config.toml
d_model = 128
n_head = 4
norm_place = "out"
init_std_o = 0.0126
init_mimetic = 0.5
lr = 0.00836
warmup_steps = 76
final_lr_fraction = 0.05
steps = 2202
Each number is 128 + 32 x the weight over the matrix's rms, rounded and kept within 0 to 255. Layers, rows and columns count from 0.

# layer 3 MLP down (transposed), 256x128, rms 0.159, rows 119-136, columns 0-127
[[180 121 158 177 115 140 208 146 177  99 145 175 124 149 129  95 134 115  82 137 139 137  48 126 116 114 173 135 124 117 105 123 138 128 165  94 182 108  99 127 128 181  52  92 102  42 120 150 125 127 193 115 163 148 138 175  98 122 101 131 138 142  21 136 133  90 154 168 113 124 154 109 127  87 108 149 159  76 156  67 118 135 138 109 104 172 136  89 149 133 210 129 141 159 104 121  94 172 109 119 102  48  98 145 122 161 142 126 135  96 134 103 114 101 136 145  91  84 145 101 121 140 175 194 158 162  90 115]
 [137  65 139 153 173 166 141 137 157  97 161  63 124 120  79 180  96 108 119 141 113 138 117 128 105 130 128 175 113 122 119 112 115 168 123  95 120 138  68 102 187  94 139 100 152 110 117 138 167  65 123 132 122 103 123 170  97 134 138  94 170 105  97 104 124 150 160 190 113 125 130  76 117 151 126  94 146 159 103 110 147 133 106 176 101 149 127 136 129 118 134 102 145 126 146  96 156 105  65 117 153 105 119 110  99 159 129 107 118 117 157 120 181 123  90 172  70 107 111 167 158 148 121 138 133  92 114 125]
 [ 58 165 137 194  88 115 144  60 202 126 131 185 109 153 187 151 107 192 125  72 179 136 151 122 135 118 166 127 106 127 141 132 110  89 153  79  79 118 103 129 106  92 119 105 126 140 164 139  99 127 176 109 104  97 159 105 127 109 160 145 109 158 180 124 145  79 169 104 118 119 145  84  76 153 157 160 119 166 167 164 127  58 223 136 147 114 106  85  94 117 136  62 190 149 115 100 132 160 164 102 104  98 120  87 123 104 145 169 115 150 147 212  58 134 183 169  56  73 175 123 105  99 134 109 156 124  88 159]
 [156 113 117 155 140 143 121 144 147 175 132 109 104 133 160  87  96 172 125 145 150 134 144 124 134 143  65 110 160 154 103 145 107 158 115 186 137 105  80 127 120 169 167 110 112 118 102  85 222 136 157  95  99 224 199 128  64 142 118 162  88 149 107 132  93  79  76 124  93 130 119 152 108  50 200 127 134 166 134 103 105 108 133 161  34 135  89  88 155 127 139 166 122 166  89 161 130 110 158 121 105  98 161 105 112 123 172  88 166  55 134 156 107 156 145 115 124 153 116 139 173 156 176 180 135 142 188 168]
 [112 191 133 142 205 169  99 118 117  91 109 125 145 106 100 134 141 120 118 121 196 153 129 133 171  82 128  59 133 156 126 143  85  81  95 165 134 161 112 146 122 119 158 127 132 122 100 155  90 128 118  97 146 146 126 147 128 117 112 130 140 137 157 133 145 103  89  86  97 126  85 121 148 137 135 190  96 201 133 143  98  93  95 127 137  98 143 143  78 121 106 162 143 142 134 106 164 115 102 150 120  82 186 155 115  82 133 121 101 140 129 149 130 128 158 100 128 151 173 127  74 109 141 133 160 108 103 134]
 [153  75  80 128 130 122 117 128 143 119 180 140 146 142 134 147 103 114 176  96 146 165 126 152 109 111 176  87 123 147 147 105  80 155  87 159  95  78 131 104  86 130  82  70 145 160 123 168 123 141  91 141 165  94 199 121 103 108  91 130 185 100  86 145 119 150 161 160 169  89 120 143 197 170 157 155 142  87  95 115  91 140 172 111 168 111 184 148  89 117 145 125 117 139 182 116  67 119 176 140 115  96 134 149 124 180 130 142  91  99 174 130 133 112 172 128 127 138 148 100  89 100 116 116 120  91 111 107]
 [128  87 115 160 196 136 130 118 140 125 163 107 133 135 173  98 136 140 137 116  83 110  88  94 130 136  84  99  84 106 112 111 144 101 110  69 149 121 138  77 154 160 131 179 154 104  62 154  69 126 137  96 182  92 173 103 127 132 180 149  89 128 168  88 103 114 122 151 103 132 124 132 129 137  42 105 144 178 155 155  36 108 140 115 148  59 148 137 106 135 156 149  75 148 125 117 129 112  86 147 126 133 164 188 104  74 146 142 129  99 143 115 134 147 122  49 114  53 139 136 106  94 124 142 162 154 109 121]
 [156 106 158 165 117 168 131 104 147 116 139 100  82 150 135 180  69 104 102 134 151 207 128  57 114 124 171 160 131 186  87 118 109 155 132 136 202  92 125 106 222 162 117  63  91  95 124 114 124 156 171 155 139 101 137 163 114 189 159 169 162 158  57 174 107 123 125 138 131 141 151 165  89 142 114  96  93  95 162 173  54  98 158 168 110 116 124  82 158 133 150 137 150 121 125  85 175 105 131 133 126  84  98 192 107  98  81 106 167 175 122 105 154 127 114 134  84 105 153 128 193 117 168 110 111 136 129 137]
 [ 75 179 122 130 109 152 104 186  93 154  60 195 120 135  91 120 161 145  85 166 115 157 143 206  78 123 106 112 109 140 120 161  68 149 191 100  83 180 100 150 114 146  84 134 105  91 107 178 115  83 146 120 143 148  69 109  68 191 142  98 149 153 132 140  74 110 105 123 175  80 183 173 147 125 186 125 181 136  88  75 158 155  95 147  89  52 103  89 125 140 181  95 166 165 219 129 120 133 104 149 170 165 170  97  96 134 119 196 153 117 102  90  87 136 124  76 139 152 129  63 107 112 155 135 188  95  86  84]
 [110 132 125 107 118 143 108 143 156 129 191 147 152 120 190  85 168 121 153 163 131 118 117 135 120 168 127  69 107  55 105 114 176  96 158 155  61  86  63 124 126 141 153 157  95 107 156 133 132 101 126 127 142  97 144 120 184 184  77 162 105 136  69 137 156 233 217 133  76 138 126 137  91  89 178 158 160 157 132 165 119  88 142 188 129 160 143  89 157 101 143 126  17 153 113 123 111 157 124 155 131 138  97 193 176 108  79 140 148 116 137 116  71 195 199 124  97  77 106  96 101 137  90  86 123 110 104 120]
 [ 99 126  79 156 113  99 174  99 107  93 156 140 120 139 134 105 110  75 127 182 134 111  90 171 144 139 129 107 150 144 131 105 172 114 188 146 151  86 105 139  85 134 129  77 101 107 144 112 133 125 149  89 129 114 173 147 135 140 116 135 133 163 121 147 138 123 117 114 132  96 104 180 136  99 108 118 172 175 115 141 101 176 126 148 114  91 127 125 115 130 191  84 155 144 110  53 115 100 129 151 122  77 141 165 154 102 144 110 144  71  99 127 169 114 118 146 198 147 158  52 139 130 116  91 125 107  80 136]
 [107 188 122 180 140  86  87 101 122 116 155  97 128 157 115 100 132 182 123 166 143 105 121 113 104 127 127 146 145  99 135 122  86 149 146  97 104 128 231 144 120 156 104 123  94 171 137 119 151 121 143  90 123 164 186  65 147 213 131 132 159 120 166 143 150 136 138 113 113 152 131 118 133 141 117 133 103 126 121 140 140  97 143 128 126  98 153 103 166 123 101 128 140 104 121  99 157 111 141  84  73 140 207 103 115 111 155 125 119 113  81 140 109  95 135 182 146 109 146 133 112 159 214 177 164 133 151 158]
 [ 82 106 139 118 128  89 130 174 137 177  74 143 130  94 136 112 128 141 151  92 109 144 124 102 120 115 145 114 159 149 118  88  98 124 161 147 149 101 107 101 183 170 134 148 147 121 143 118  91 106 125 113 145 112 161 175 117 122 136 125 125 131 143 128 108  95 152 137 101 111 157 176 135 123 121  87 110 166 131 156 163 133 161 153  84  97 186 107 117 159  90 151 200 134 144 209  91 137 122 130 123 113 138 108 161 163 135 151 163  74  97 164 118 123 120 116 173 172 142 138 156 163 167 182 162 149 148  89]
 [131 108 135 114 138 127 101  83 112 123 109 127 147  95 141 155 116 116 116 113  59  74 111 154 120 151 131 144 163  54 158 103 152 125  63 163  79 119  86 121 105 160 172 115 175 192 155 102  94 112 149 122  88 144 135 103 129 101 110 102 148 151 131  99 175 152 178 130  79 133 114 135 120  41 145 126 108 113 114  61 123 167  79 142  52 109 186 183 147 155  94  91 127 151  73 136 150 113 134  80 154 181 126 129 174 129 119  99  70 139 181 141 111 164 137 127 103  98  79 117  73 129 156 138  91 161 119  75]
 [135 136 101 144 139  95 131 161 150 133 155 102  42 125  77 196 147 133 130 174 220 105 122 116 127 150 137 132 154 168  99 149 102  89 156 154 181  84 104 110 176 138 121  98 101  60 129 142 118  97 105 103 119 188 156 153 151 172 136 146 125 113 121 128 113 142  91 145 138 144  98 112 144 154  84 156 173 138 155 122 117 144 166 105 187 168 151 127 116 142 147 166 135 123 133 101  93 152 124 189 127  22  94 190 169 100 138 125 141 129 102  73 167 149 126 219 157 194 135 130 142 109  93 153 156  98 121 202]
 [180 164  93  73 206 151 166 152 154 173 163  14 116 121  71 121 131  89 127 179 153 142 113  81 169 151 109 114 159 170 137 148 124 112  78 115 126 141 115 168 108 139 106  88  78 116 139  94 112 123  75 125 125  97 125 215 127 142 141 121 105 132  98 149 166 151 154  72 105 128 147 112 122 157  84  75 181 145 148 110 151 104 128 186  60 160 124 186 128  81 131 159  92 151 114 116 179 157  58 135 119  73  91 219 128 108 160  56 108 148 109 149  73 136  73  82 109 175 163 120 116 120 142 123 143 185 146 127]
 [ 32  81  73 119  82 130 125 157  97 103 106 131 118 192 154 103  87 129 174 124 128 150  64  75 229 124 134 134 135 116 113 112 110 120 139 143  90 116 155 213 116  73 120 116 152 171 112 156 158 150 119  76  90 145  87 114 125 140  90 124 104 169 145 128 140 151 100  69 148 121 156  92 157 109 154 101 146 153 164 109  78 178 108  96 121 113 106 112  82 153 107 139 130 125  71 195 131  73 175 159 119 144 130  79 142 146 173 113 106 171 151 100 127  58 137 141 165 150 138  93 114  81 113  88 113 168 142  81]
 [189 125 172  95 102 195 153 185 116 148  51 149 182 118 146 174 141 123 185 124 168 148 139 114 165  78 133 132 119  84  78 182 171  99  58 180  42 218 145 209 132 121 174 136  80 130 109 162 119 134 148 152 114 160 142 114 103 123 163 110 132 109  86 102 121  71  53 101 100 195 168 119 151  99 121  85 177 157  56  56  97  82 105 140 110 127 127 120 126 208  37 157 131 176 110 155 132  99 109 191 159 122  85 161 121 160 129 118  85 176 105 168 130 170 124 106  73 131 101 114 116 138 180 158 104 151 113 116]]
# layer 3 MLP gate, 256x128, rms 0.186, rows 120-137, columns 0-127
[[119  97 156  72 134  79 171 177 101 138 141 136 139 164 135  81 151 130 187 129 121 122 118 146 189 103 109 187 136 124  99 128  85 147 198 110 102 131 122  78 118 175 106 140 121 153 103 174 125 139  80 146 132 127 173 121 147 156 184 139  67 149 143  94 117 194  91  77 130  94 122 146  93 139 163 141 127 159 154  84 108 179 122 107  55 104 127  96  80  88 128 153 124 161 141  99 137 147 150 135 174 125 163 109  81 132 106 140 127 103 165  99 132 104 124 116 116  65 114 158 145 184 127 102  41 134 135  94]
 [210 118 115 111 188  91 143 104  76 139 145 120 135 109 120 160 109  86  78 166 122 138 136 109  89 104 155 134 154  97  69 115 124 170 109 145  66 132 150 156 152 148 192 106 138  77 113 117 192 140 125 121  76 207 148 132 142 139 102  85 152 109  92 137 142 169 167 186 159 133 118 138 140 151 105 102 101  95 100  47 114 222 100 170 148  93 200  72 114 137 121  87 112 118 131 136 126 131 120 145  70 159 156 132 119 134 125 157 148 147 137 154 147 123  74 101 144  75 171 130 121 158 121  68 157 137 124  97]
 [112 165 159 134  91 174 139 134 107  70 151  85 148 130 175 145  94 116 144 101 104 103 156 129 130 188 110  81 152 192 131 156 126 153 125 138 113 183 154  92 191 134 141  53 116 135 132 105 108 136  96 148 123 180 178  78 156 110 164 141  82 131 141 104  79  89 113  98 125 151 118 153  92 183 144 132 245  99 123 133 140 129 139 115 164  72 179 180 131 108 148 117 101 141 138 137  87 130 106 118 162 146 122 121 100 154 122 131 104  68 134 137 114 143 100  93 121 112 100 138 149 136 120 130 119 144  92 221]
 [139 172 103  76 141 145  53 149 112 113 134 187 156 114 148 128 122 164 169 106 122 116 137 129 104 127 127 121 126 186 108 158 138 110 113 149 124 134  95 151 115 112 106 106 135 155 176 180 147 125  65 150 109 110 230 137 115 142 112 154 130 120 140 173 162  96 123 149  74 157  85 225  79  96 151 181 148 199 110 145 166 117 146 137  89 116  85 180 170  96 107  78 119 160  87 100 148 208 102  74 160 149 113 155 126 118  93 186 152 120 120 145 132 142 175 138 156 117 132 170 135 142 137 138 113 162 160 167]
 [147 154 157 125 130 144 151 140 183 146 119 145 110 128 120  67 120 159  91 109 136  98 133 165 144 121 125  83 118 192 122  73 134 193 196 143 111  49 176 217 122 157 155 155 168 119 100 134  73 129 112 117 201 105 135 128 111 173 155  98 127 108 100 139 151 135 143 132  92 156 173 161 159 189 142 114 163 161 147 136 154 146  90  87 109 170  93 168 153 156 106 128 145 139 113  63 100  88 100 118 131 111  80 157 143 180 121 146 162 176 101 121 164  91 129 146 113 133 181 147 126 129 124 143 141 131 122 111]
 [141 210 116  98  68  76 171 168 114 156 127 112  85 160 148  54 129 145 184 153  75 143  59  85 124 154 132  86 102  36 151 144  96  59 152 127 165 126 110 112 112  99 143 112 122 113 165  38 125 101 134 151 168 167 140 113  65 142 158  98 125 141 147 120  94 115  86 130  96 144 129 130 122 116 117 136  80  83 126 158 140 126 114 153 123 165 110 134 161 140 164 145 164 132 133 131 135 147 153  95 160  86 169 136 144 129 101  63 106 132 120 134 147  77 154 198 144 186 144 177  76 138 139  96 113 135 197 124]
 [ 50  68 117 116 135 114 130 199 185 171 116  41 159 112 153 155  99 146 125 122 152 158 112 159 185 118 146  92 146 126 131  83 154 167 131 166 120  53 109  91 129  99 124 173  96 107 110 210 126 129  95 122  81 115 153 117 167 113 148 133 101 174 145 119 145 115 105 125 122 105 140 125 136  72  43  90 135  88 110  98 167 101  60 156  71 122 177 109 112 130 119 114 114 181  70 119  99 153 132 162 191 151 139 135 132 134 144 144 140 166 103 152  96 170 191 147 139 144 192 170 123  87 135 135 117 151 109 103]
 [155 180 109 108 118 149 130 165 117 124 136 140  95 166 140  77 104 142 119 127 120  76 111  62 135 161 139 140  87  88 106  68 107 160 108 153 139 111 109 127 140 157  74 127 134 133 134 124 190 153 114 141 121 146 168 159 121 133 109 107 117 119  80 105 164 139 135 131 170  73 133 139  87 189  74 148 132 153 109 178 110 133 157 176 183 107 102 163  87 144 137 119 121 127  64 184 122  55 115 137 184 128 117 117 158 108 141 144  86 132 137 185 153  84 149 131 150 189  87 133 160  88 145 139 163 104 212  98]
 [108  74 128  89  72 229 113  83 182  96 116 127 139 123  91 143 126  65 136 115 132 155  97 140 146 177 142 101 148 114 137 123 131  95 114 188 153 156 111 105 140 141 141 143 131  78 157 128 155  76 101 114 117 125  89 150 144 100 101 139 129 166 124  96 126 124 143 176 186 113 110 134 179 151 134 136 101 102 161 110 106 136 140 167 192 175 150 107 120 116 154 110  80 128 145 157 123 132 170 176 144 135 151 194 157 142 128 142 106 145 167 102 116 121 130  66  50 128 173  88 160 113 160  81  83  94 180 130]
 [146  82 103 153  74 143 151 149 105 109 128  99  74 202 148 110  88  87 109 142 148 134 116  96 183 147 126  62 116 116 133  72 117 101 138 143  98 157 139 152 126 173 187 131 172 137  83 177 120 119 147  87 121 189 137 162 104 101 144 171 145 112 112 168 118  92  56 114 130 148 139  90 187 199 107 156 222 123 114  89  78  78 129 149 162 162 189 132 120 127 136 191 161 121 157 164 186  71 133 130 158 126 161 136  78 155 169 163 131 135 163 132 112 162  88 159 149 142  91 133 100 122 126  82  93 122 165 116]
 [ 89 113 149 115 187 112  76 129 170 197  80 185 108 138 160 169 145  98 155  73 134  89 143 113 130  30 143 129 114 120  94  83  63 144 150  91 100  57  58 149 160  57 139  90 102 125 173  65 134 154  81 117 113 134 134 149 166 124 171  97 116 103 159 157  95 116 163 183 113 130 130 125 108 153 101  67 171 128 119  54 118 134 119 128 110 117 118 133 154 147 159 117 136 152 114 142 119 159 160  71 162 194  85 124 125 137 143  91 196 114 134 113  87  95 155 129 158 159 126 127 142 180 118 127 152 150 149 151]
 [107 157 128 116  75 146  96  62 102 116 146 122 160 127  96 151 116 140 101 162 124 135 128 138 188 151 144 109 142 126 150 178 162 152  97 199  85  88 109 119 115 147 129 158  44 130  95  72 120  71 161 113 161 144 195 140 123 153 107 151 187  74 141 122  95 124 156 165  95 112 133 186 106  94 158 123 107 163 117 113 190 178 122 137  91  67  90 170 118 104 155 137 110  99  96 151 132 136 125 151 114  66 153 112 114 138 165 136 168  94 134 111 115  92 136 146 167 158 112 151 150  89 130 156 110 149 128 156]
 [ 81 151 130  87  87 105 154 102  56 100 110 140  82 129 195 177 105 154  85 110  88 171 115 201 123 176 114 112 162 153 135 120 125 167  80 139 118  92 123 147 142 150 130  80 105 125 141 124 150 120 142 158  94 137  82 108 161 128  65 163 184 109  83  95 142  80 123  85 124 108 114  73 131 119 147 114  61 147 151 119 134 120 151 152  97 155 164 121 173 127 129 166 118  95 149 187 146  75 102  84 100 147 107 130 155 169 147 142  62 106 186 123 110 101 135 177  71 142 137  96 135 117 161 124 173 135 153 145]
 [144 110 128 205 116 145  92 103 101 123  91  97 124 148 132 100 208 154 144 103 141 157  99 185  99 141 110 134 199 164 115 147 133 107  93 172 133 104 199 124 145 187 142 146 138 110 123 143 151 124 109 122 170 149  96 197 118 125 128  87 144 141 183 126 102 111 130 136 140 144 107 168  90 207 144 167 106 146 168 107 107 103 168 176 145 164 132  37 110 112 106  86 174 148 130 122 143  46 139 116 164 144  95 120 141 134  71 195 158  96 111 135  84  84 118 183 117  99 108 110 143 131 155 102 139 132 142 124]
 [137 125  58 164 154 145 165 101 189 140 116 150 157 119 141 134  84 146  69 189 149 120 102 175 107  88 126 124 151 152 150 139 104 137  98 137  86 143 113 110 124 124 157 181 150 112  97 118  98 175 113 113 154 175 109 156 153  51 146 142 123 158 145 141 112 147 148 123 122 158 147 136 162 119 106  97 106  91 163 127 134 147 100 125 116 123 142 116 110 194  94 165 145 108 144 158 117  88 113  57 108  84 119 156 193 135 119 186  86 135 110 179 121 149 131 143  80 105 131 104 131 127 157  70 146 128 114  78]
 [198 167 121 130 128 108 163 134 135 141 109 138 147 132  95 174 176 152 104 144 122  82 193 148 101 140 133 146 117 101 149 102 112 149 141 130 148 125 148  79 170 158 240 112 132  96  99 123  63 120 122 148 144 132 151 109 117 154 175 129 162  80 123  96  98 136 125  85 131 138 117 176 157 133 134 176  70  96 124 122 184  64 117 127 123 130 126  91 129 114  91  59 154 177 172  86 109 149 150  92 104 112 110 127 152 121 113 149 164  87 127 135  93 191 105 144 124 111 176 163 128 140 140 123 141 167 107 184]
 [178 146 178 155 130  90 152 120 191 126 139 157 150 127 155 184 234 188 129 172 148 121 186 169 178 109 105 167 138 117  84 155 105 107 107 158 103 181 181 130 117 106 132 125  34 157 114 115  91 131  89 174  68 159 125 150 122 162 153  48 125 171  67 106 102 165 110 120 160 141 141 129 181 201 140 162 113 111 100 124 128 103  77 118 197 164 106 102 179 145 139 112  94 119 119  79 112 147 140 135 186 155 171  79 108 191  89  99 122 194 145 138 121 176 116  81 139 117 136 152 103 120 118 104 137 121  65 126]
 [ 63 151 132  84  51  79 174  93  90 134 117  85 196 116 107 163 189  66 141 195 177 130 115 117 120 155 173 157  99 120 130  88 154 116  99 158 146 124  64 110 136 135  89  69 132 155  98 142 155 133 157  91 105  94 106 156 198 126  94 126 117 175  87  84  81 125 132 122 117 160 133 139  60 154 134 106  97 153  83 149 141 165 103 136 165 184 126 168 128  74 132 124 153 125 139 166 126 107 121 150 202 117 145 113 147  49 106 147 118 144 146 170 132 146 135 227 134 102 144 162 171 110 136 155 172 123 133 118]]
# layer 3 MLP up, 256x128, rms 0.195, rows 120-137, columns 0-127
[[150 142  91 132 105 138 106  50 120 140 142 158 123 113  95 121 140 123 109 152 118 155 144 164 145  35 118  92 148 142 121  80 108 152  94 136 125  84 158 182 148 106  83 103 107 110 156 127 158 184 133 164 109 125 112 128 121 124 123 171  96 151 107 140 112 168 117  99 129 148 139 105 153 120  88 155 116 114 112 169 106 159 123 123 134 108 100 150 109 115 119 117 191 153 123 161  89 156 139 149 128 113 119 155 142 140 114 156  88 110 126 123 120 123 139  97 150  89 195 142 104 147 175 138  76 144 164 118]
 [ 88  59 146 138 163 139 144 169 165 158 153 128 117 121 162 156 183 109 167 157  60 195 170 103  99 136 126 119 184  64 105 124 112 146 119 172 160 179  66  92  47 107  86 152 118 113 170 192 133  88 107  69 121 137 128 118 137 123 154 117 125 136  78  72 142 126 132 140 105 148 140 124 176 130 123 181 155 101 108 162 139 168 132 201 132 118 123 162 142  89 174  84 152 152 116 137 112 114 145 160 101 134 110 114 131 124 182 110 146 153 152 147 107 189 118 146  99 169  56 180 100 137  69 165 181 156 130 183]
 [182 150 141 130 104 148 120 133 160 140 122 121 155 154  94 102 157  61  66 141 144  89 132  98 154 123  92 151  99  99 172 117 119 168 109 138 100 145 135  84  89 121 100 148  80 114 187 117 158 163  83  97 139  86 113 151 131 162  63 107  96 138 189 144 155 146 114 152 200  51  89 131  67 151 123 122 100 160 111 142 153 108 168 149 163  98  78  56 131 141 111 160 151 127 145 156 135 149 114  99 184 124 130 122  33 137 130 175 217 140 148 154 128 159 165 112 106 104 107 143 112 161 174  93 133 185 126  79]
 [142 140 109 133  88 132 123 157 147 128 146 146 153  98 121 132 116 167 132 109  88 110 180  78 132 137 122 155 149 172 151 136 129 142 137 172 112 143 120 109 108 124  80 193 177 135 124  68 152 105 124 166 139 139 195 129 128 179 154 151 144 102 132 128 174  57 151 174 117  86 152 160  97 132  96 122 153 171  98  94 150  52 171 131 196 151  48 104 118 130  90 139 131 118 151  98 119 127 141 114 152 125 120 153 137 183 134 187 165 107 152 159  93 168 109 132 147 199 182 121  91 145 143  59  86  86 115 159]
 [ 75 138 147 143 134 110 146 126 141 136  91 120 121 105  73 151 133 121 164 163 123 201 134 133 114  81 121 104 136 149 114 117 128 134 159 114 169 104 156 195 104 149 145 108 170 108 138 125 145 164 102 119 125 129 109 179 118 186 110 136 111 101 166 161  78 117 108 118  74 111 105 198  56 119  91 173 134 146 145 125 120 131  97 112  61 115 163 151 119 130 121 148  83  93  99 154 151 115 127 124 124 133 153 125 118 107 165 102  94 109 128 151  86 152 102  84 126  58  89 132 163 135 112  88  95  93 144 121]
 [129 170 119 142 103  88 139 121 109 117  98 181  75 102 108 152 120 130 115 119 118 121  80 131 171 120 142 145 144 137 111 145  95 137  42 174 142 180 153 100 112 126  85 100 148 145 124 147  83 154  81 126 125 125 145 157 148  96 117  90  83 106 100  91  88 157 157 118 147 109 110  93 178 107  90 149  95 104 158  84 163  92 170 143 159 149 133  69 129 161 159 120 111 164 133 147 113 154 141 110 114 115 124  98 173 134 137 144 116 167 101  94 157  72 195 143 135 107  47 188 129 209 123 129 124 137 162  93]
 [122 156 105 120  98 129  73 178  51 121 103 132  78 160 125 144 152 191 191 132 178 124 121 103 135 132 134  95  81 153 103 105 126 147  98 118 166 169 184  89 205 154 156 164 168 161 120  80  98 122 208  95 160  88 135 169 127 162  93 120 134 144 155  85  88 170 115  86 154 169 127 168 141 162 137 117  97 141 105  78  36 148 154 120 175  37  98 129  84 166 136 133 136  80 174 100 223 114 106 156 151  93 162 135 112 136 114  85 159  85 101 167 110 195  67 137  67 131 101  83 105 154 120  90 165  83 128 171]
 [ 83 217 126 111 137 139 104 163 150  89 123 115  94 138 150 103 134  98  98 111  99 106 136 105  75 126 143 143 113 116 103  78 121 169 133 143 143 143 131 101 151  77  69 165 164 122 128 112 131 135 126 152  72 111 165  77  67 145 129 102 115 139 108 137 150 180 111 111 122 127 176 140  96 214  81 116 113 168  76 179 100 131 157 162 195  71  91 202  69 167 115 118 128 141 112 209  97  70 106 176 200 156 159 108 102 121 194 160  95 134 146 161 142  88 149 154 119 191  45 137 132  99 103 120 164 129 208  78]
 [148 185 158 185 150  38 156 132 110 163 139 165  87 126 150 142 141 167 136  90 123 135 154 102  88  68 115 186 116 143 142 112  96 126  78 112 167  92 135 125 177 121 180  80 129 121 129 171  99 134 167 127 143 168 152  62 170 167 157 117 128 110 187 155 158  98 137 135 116  88 126  92 184 177 137 126 166  94  23 147 109  54 173 151 103 117  84 213  82 121  64 118 179 128 162 111 144 170  82 122  83 121 103  52 196 120 115 122 144 104 125 117 138 111 126 142 136 104 215 133 133 139 148 151 150 106 138 162]
 [184 178  88 131 126 133 158 160 119 128 171  84 140 135 143 157 124 155  93 105 131 116 118 150 174  95  88 127 123 126 133  91  84 190  82 120  89 118 137 183 131 156 147 171 105 153 150  95 139 175 101  79 104  64 118 130 108 116 141 135 139 129  97 150  71 120 125  92 205  73 100 201  96 162 176 110 160 135 122 116 145 106 159 100  96 118 138 138 163 149  95 103 135 122  90 149 120 192  98 134 147 140  69 109 165 133 121 165 161 137 150 111  81 101 131 148 118 161 120 165  82 152 127 100 170 130 191 105]
 [ 89  91 206  98  79  96 137 150 164  91 133 119 181 129 132 132 116 107 128 111 111 190 197 158 129 186 161  91 163  82 143 109 199 164 139 182 234 163 137 121 145 102 119 162 133 154  79 107  59  82 150 111 128 154 143 196  87  28 103  87 131  88 148 133 157 159 132 125 164 218 114 119 158 107 139 142 145 161 132 152 177  95 190 158 159 206 130 114 121 154 136  86 128 157 190 119  85 111  90 166 134 167 114 126 104 112 132 122  90 166 136 136 119 132 152  79  76 137 146 148 150 145 161  97  97 114 114 161]
 [152 127 110 112 125 149 109  77  85 140 149 105 163 128 136 124 103 118 168 126 134 117 133 138 124 118  78 138 139 115 114  92 178 167  89 162 120  79 147 169  67 120 112  81  83 146 169 106 138 188 142 105 104 164 101 114  90 162 111 130 159 112 128 133 134 116 136 185 156  87 130 113 158 107 184 141 165 145 113 130 112 173 131 121  78  84 129 113 102  91 110 129 146  93  92 140 145  92 142 113 123 104 102 125 104  89 142 103  93 144 173 114 126 126  84 146  90  86  77 108 123 102  98 152 140 155 173 163]
 [ 48 122 131 136 162 162 111 127 147 114  86  73 127 167 167 178  53 132  84  71 127 164 112 156  64 134 144 100 144 112  70 143 144 151  66 114 138  84  89 110 134 165  97 131  93 127 159 133 152 179 159 139 124 151  97 126 150 161 106 149 167 173 137  83 158  90 138 131  93 154 122 140  83 116 133 105  89  88 115 155 188 146 137 155 133  87 130 153 150 124 112 132 113 110  80 144 141 156 130 138 127  94 102 106 148 114 133 124 111 126  72  72 120 128 150 127 124 100 106 105 122 102 122 116 159 132  96  94]
 [ 93 164 109  89 140 147 145 144 199 153 158 157 126 110 119 188  72 103 125  89 185  92 161 100 137 167 184 108  97 123 116 134 131 110 151 123 147 112  92 125 132 103 112 123 149 151 146 133 119 129 128 104 105 144 131  91 157 195 133 149 141  88 138 142 176 137 113 127 124 111 110 112 165  96  79 143 156 166 132 126 146 144  72  72 119  87 152 237 144 115 121 127  98  83  88 113 103 188 174 105  88  99 121 136 125 104 220 108  81 114 118  81  98 165 141 107  90 137 134 116 111 143 122 121 119  89 158 119]
 [127 126 122  94 111 108 121 136 116 144 125  72 165 149  70  96 181  92 156  89 141 133 104  89 142 150 118  83 143 145 165 102 166 129 124 154 105 129 173 135 117 128 141 108 113  92 127 170 162  92 105 137  94  64 103 109  73 181  59  84 131 100 113 163 159 111 121 144  87  67  60 126 135 167 103 154 146 134 105 130 226 132 169 148 140 147  62  87 141  48 180  94 100  86 126 127 140 185 147 162 139 130 105 107 103  93 117  98 230 128 121 132 143 146 131 155 169 159 150 117 191 137 108 133 144 151 183 161]
 [176 154 125 100 142 123 167 165 189 156 150 129 137 161  67 120 136  96 118 176 144 117 170 140  89 160 139 177 121 102 121 124 128 155 126 162  88 133 136  64 172 191 190 123  49  64 147 126  37  96 107 150 167 109 198  61 150 188 164 131 197  96 178  57  74 159  87 137 127 159  86 139 145 118 144 121 129 132 167  90 168 115  95 153 119  87 122  93  97 130  84  95 120 155 136  62  73 161 181 107  68 140 135 102  99 119 112 155 142  79 100  94 128 186 104 132 135 131 118 149  65 138  94 110 167 213 102 146]
 [ 86  94 130 175  64 167  38 166  45 101  90 186 162 122 167 156 170 135  81 167 132 132 141  99 173 182 185  48 176 115  71 163 174 142  92 196 130 174 162 194 138 157 138 146  64 106 145 188 120 144  84 155 112 133 136 128 160 112 178 119 100 133 154 137 109 107  86  86  46 163  94 126 109 120 111 127 120  86 112 158 169 187 173 183 138 115 147 143 174 149 140 141 101  81 125 165 137  83 173 117 164 147  99 132 129 135 149 124 188 107 151 151 101 140 115 150 123 173  76 152 122 118 132 115 121 131 129  78]
 [109 157 140 105 174 196 159 142 161 170 133 120 128 151 202 119 185 121 108  73 132 114  99 142 225 186  81  92 111 163  87 138 190 115 144 111 128 139 101 166 161 173 137 136 136  84 189 153 121 104  95 160 120 123 129 173 139 101 148  62 137  59 156 115 106 131 153 103  96 105 131 160 141 183 100 124 100 160 166  91 146 139 129  96 108 174 103 122 131 118 185 132 114 154 110 116  80 144 119 104 122  97 108 103 128 215 125  93 173  98 188 121 141  90 120 108 152  79 122 117  88 188 118 138  55  92 148 112]]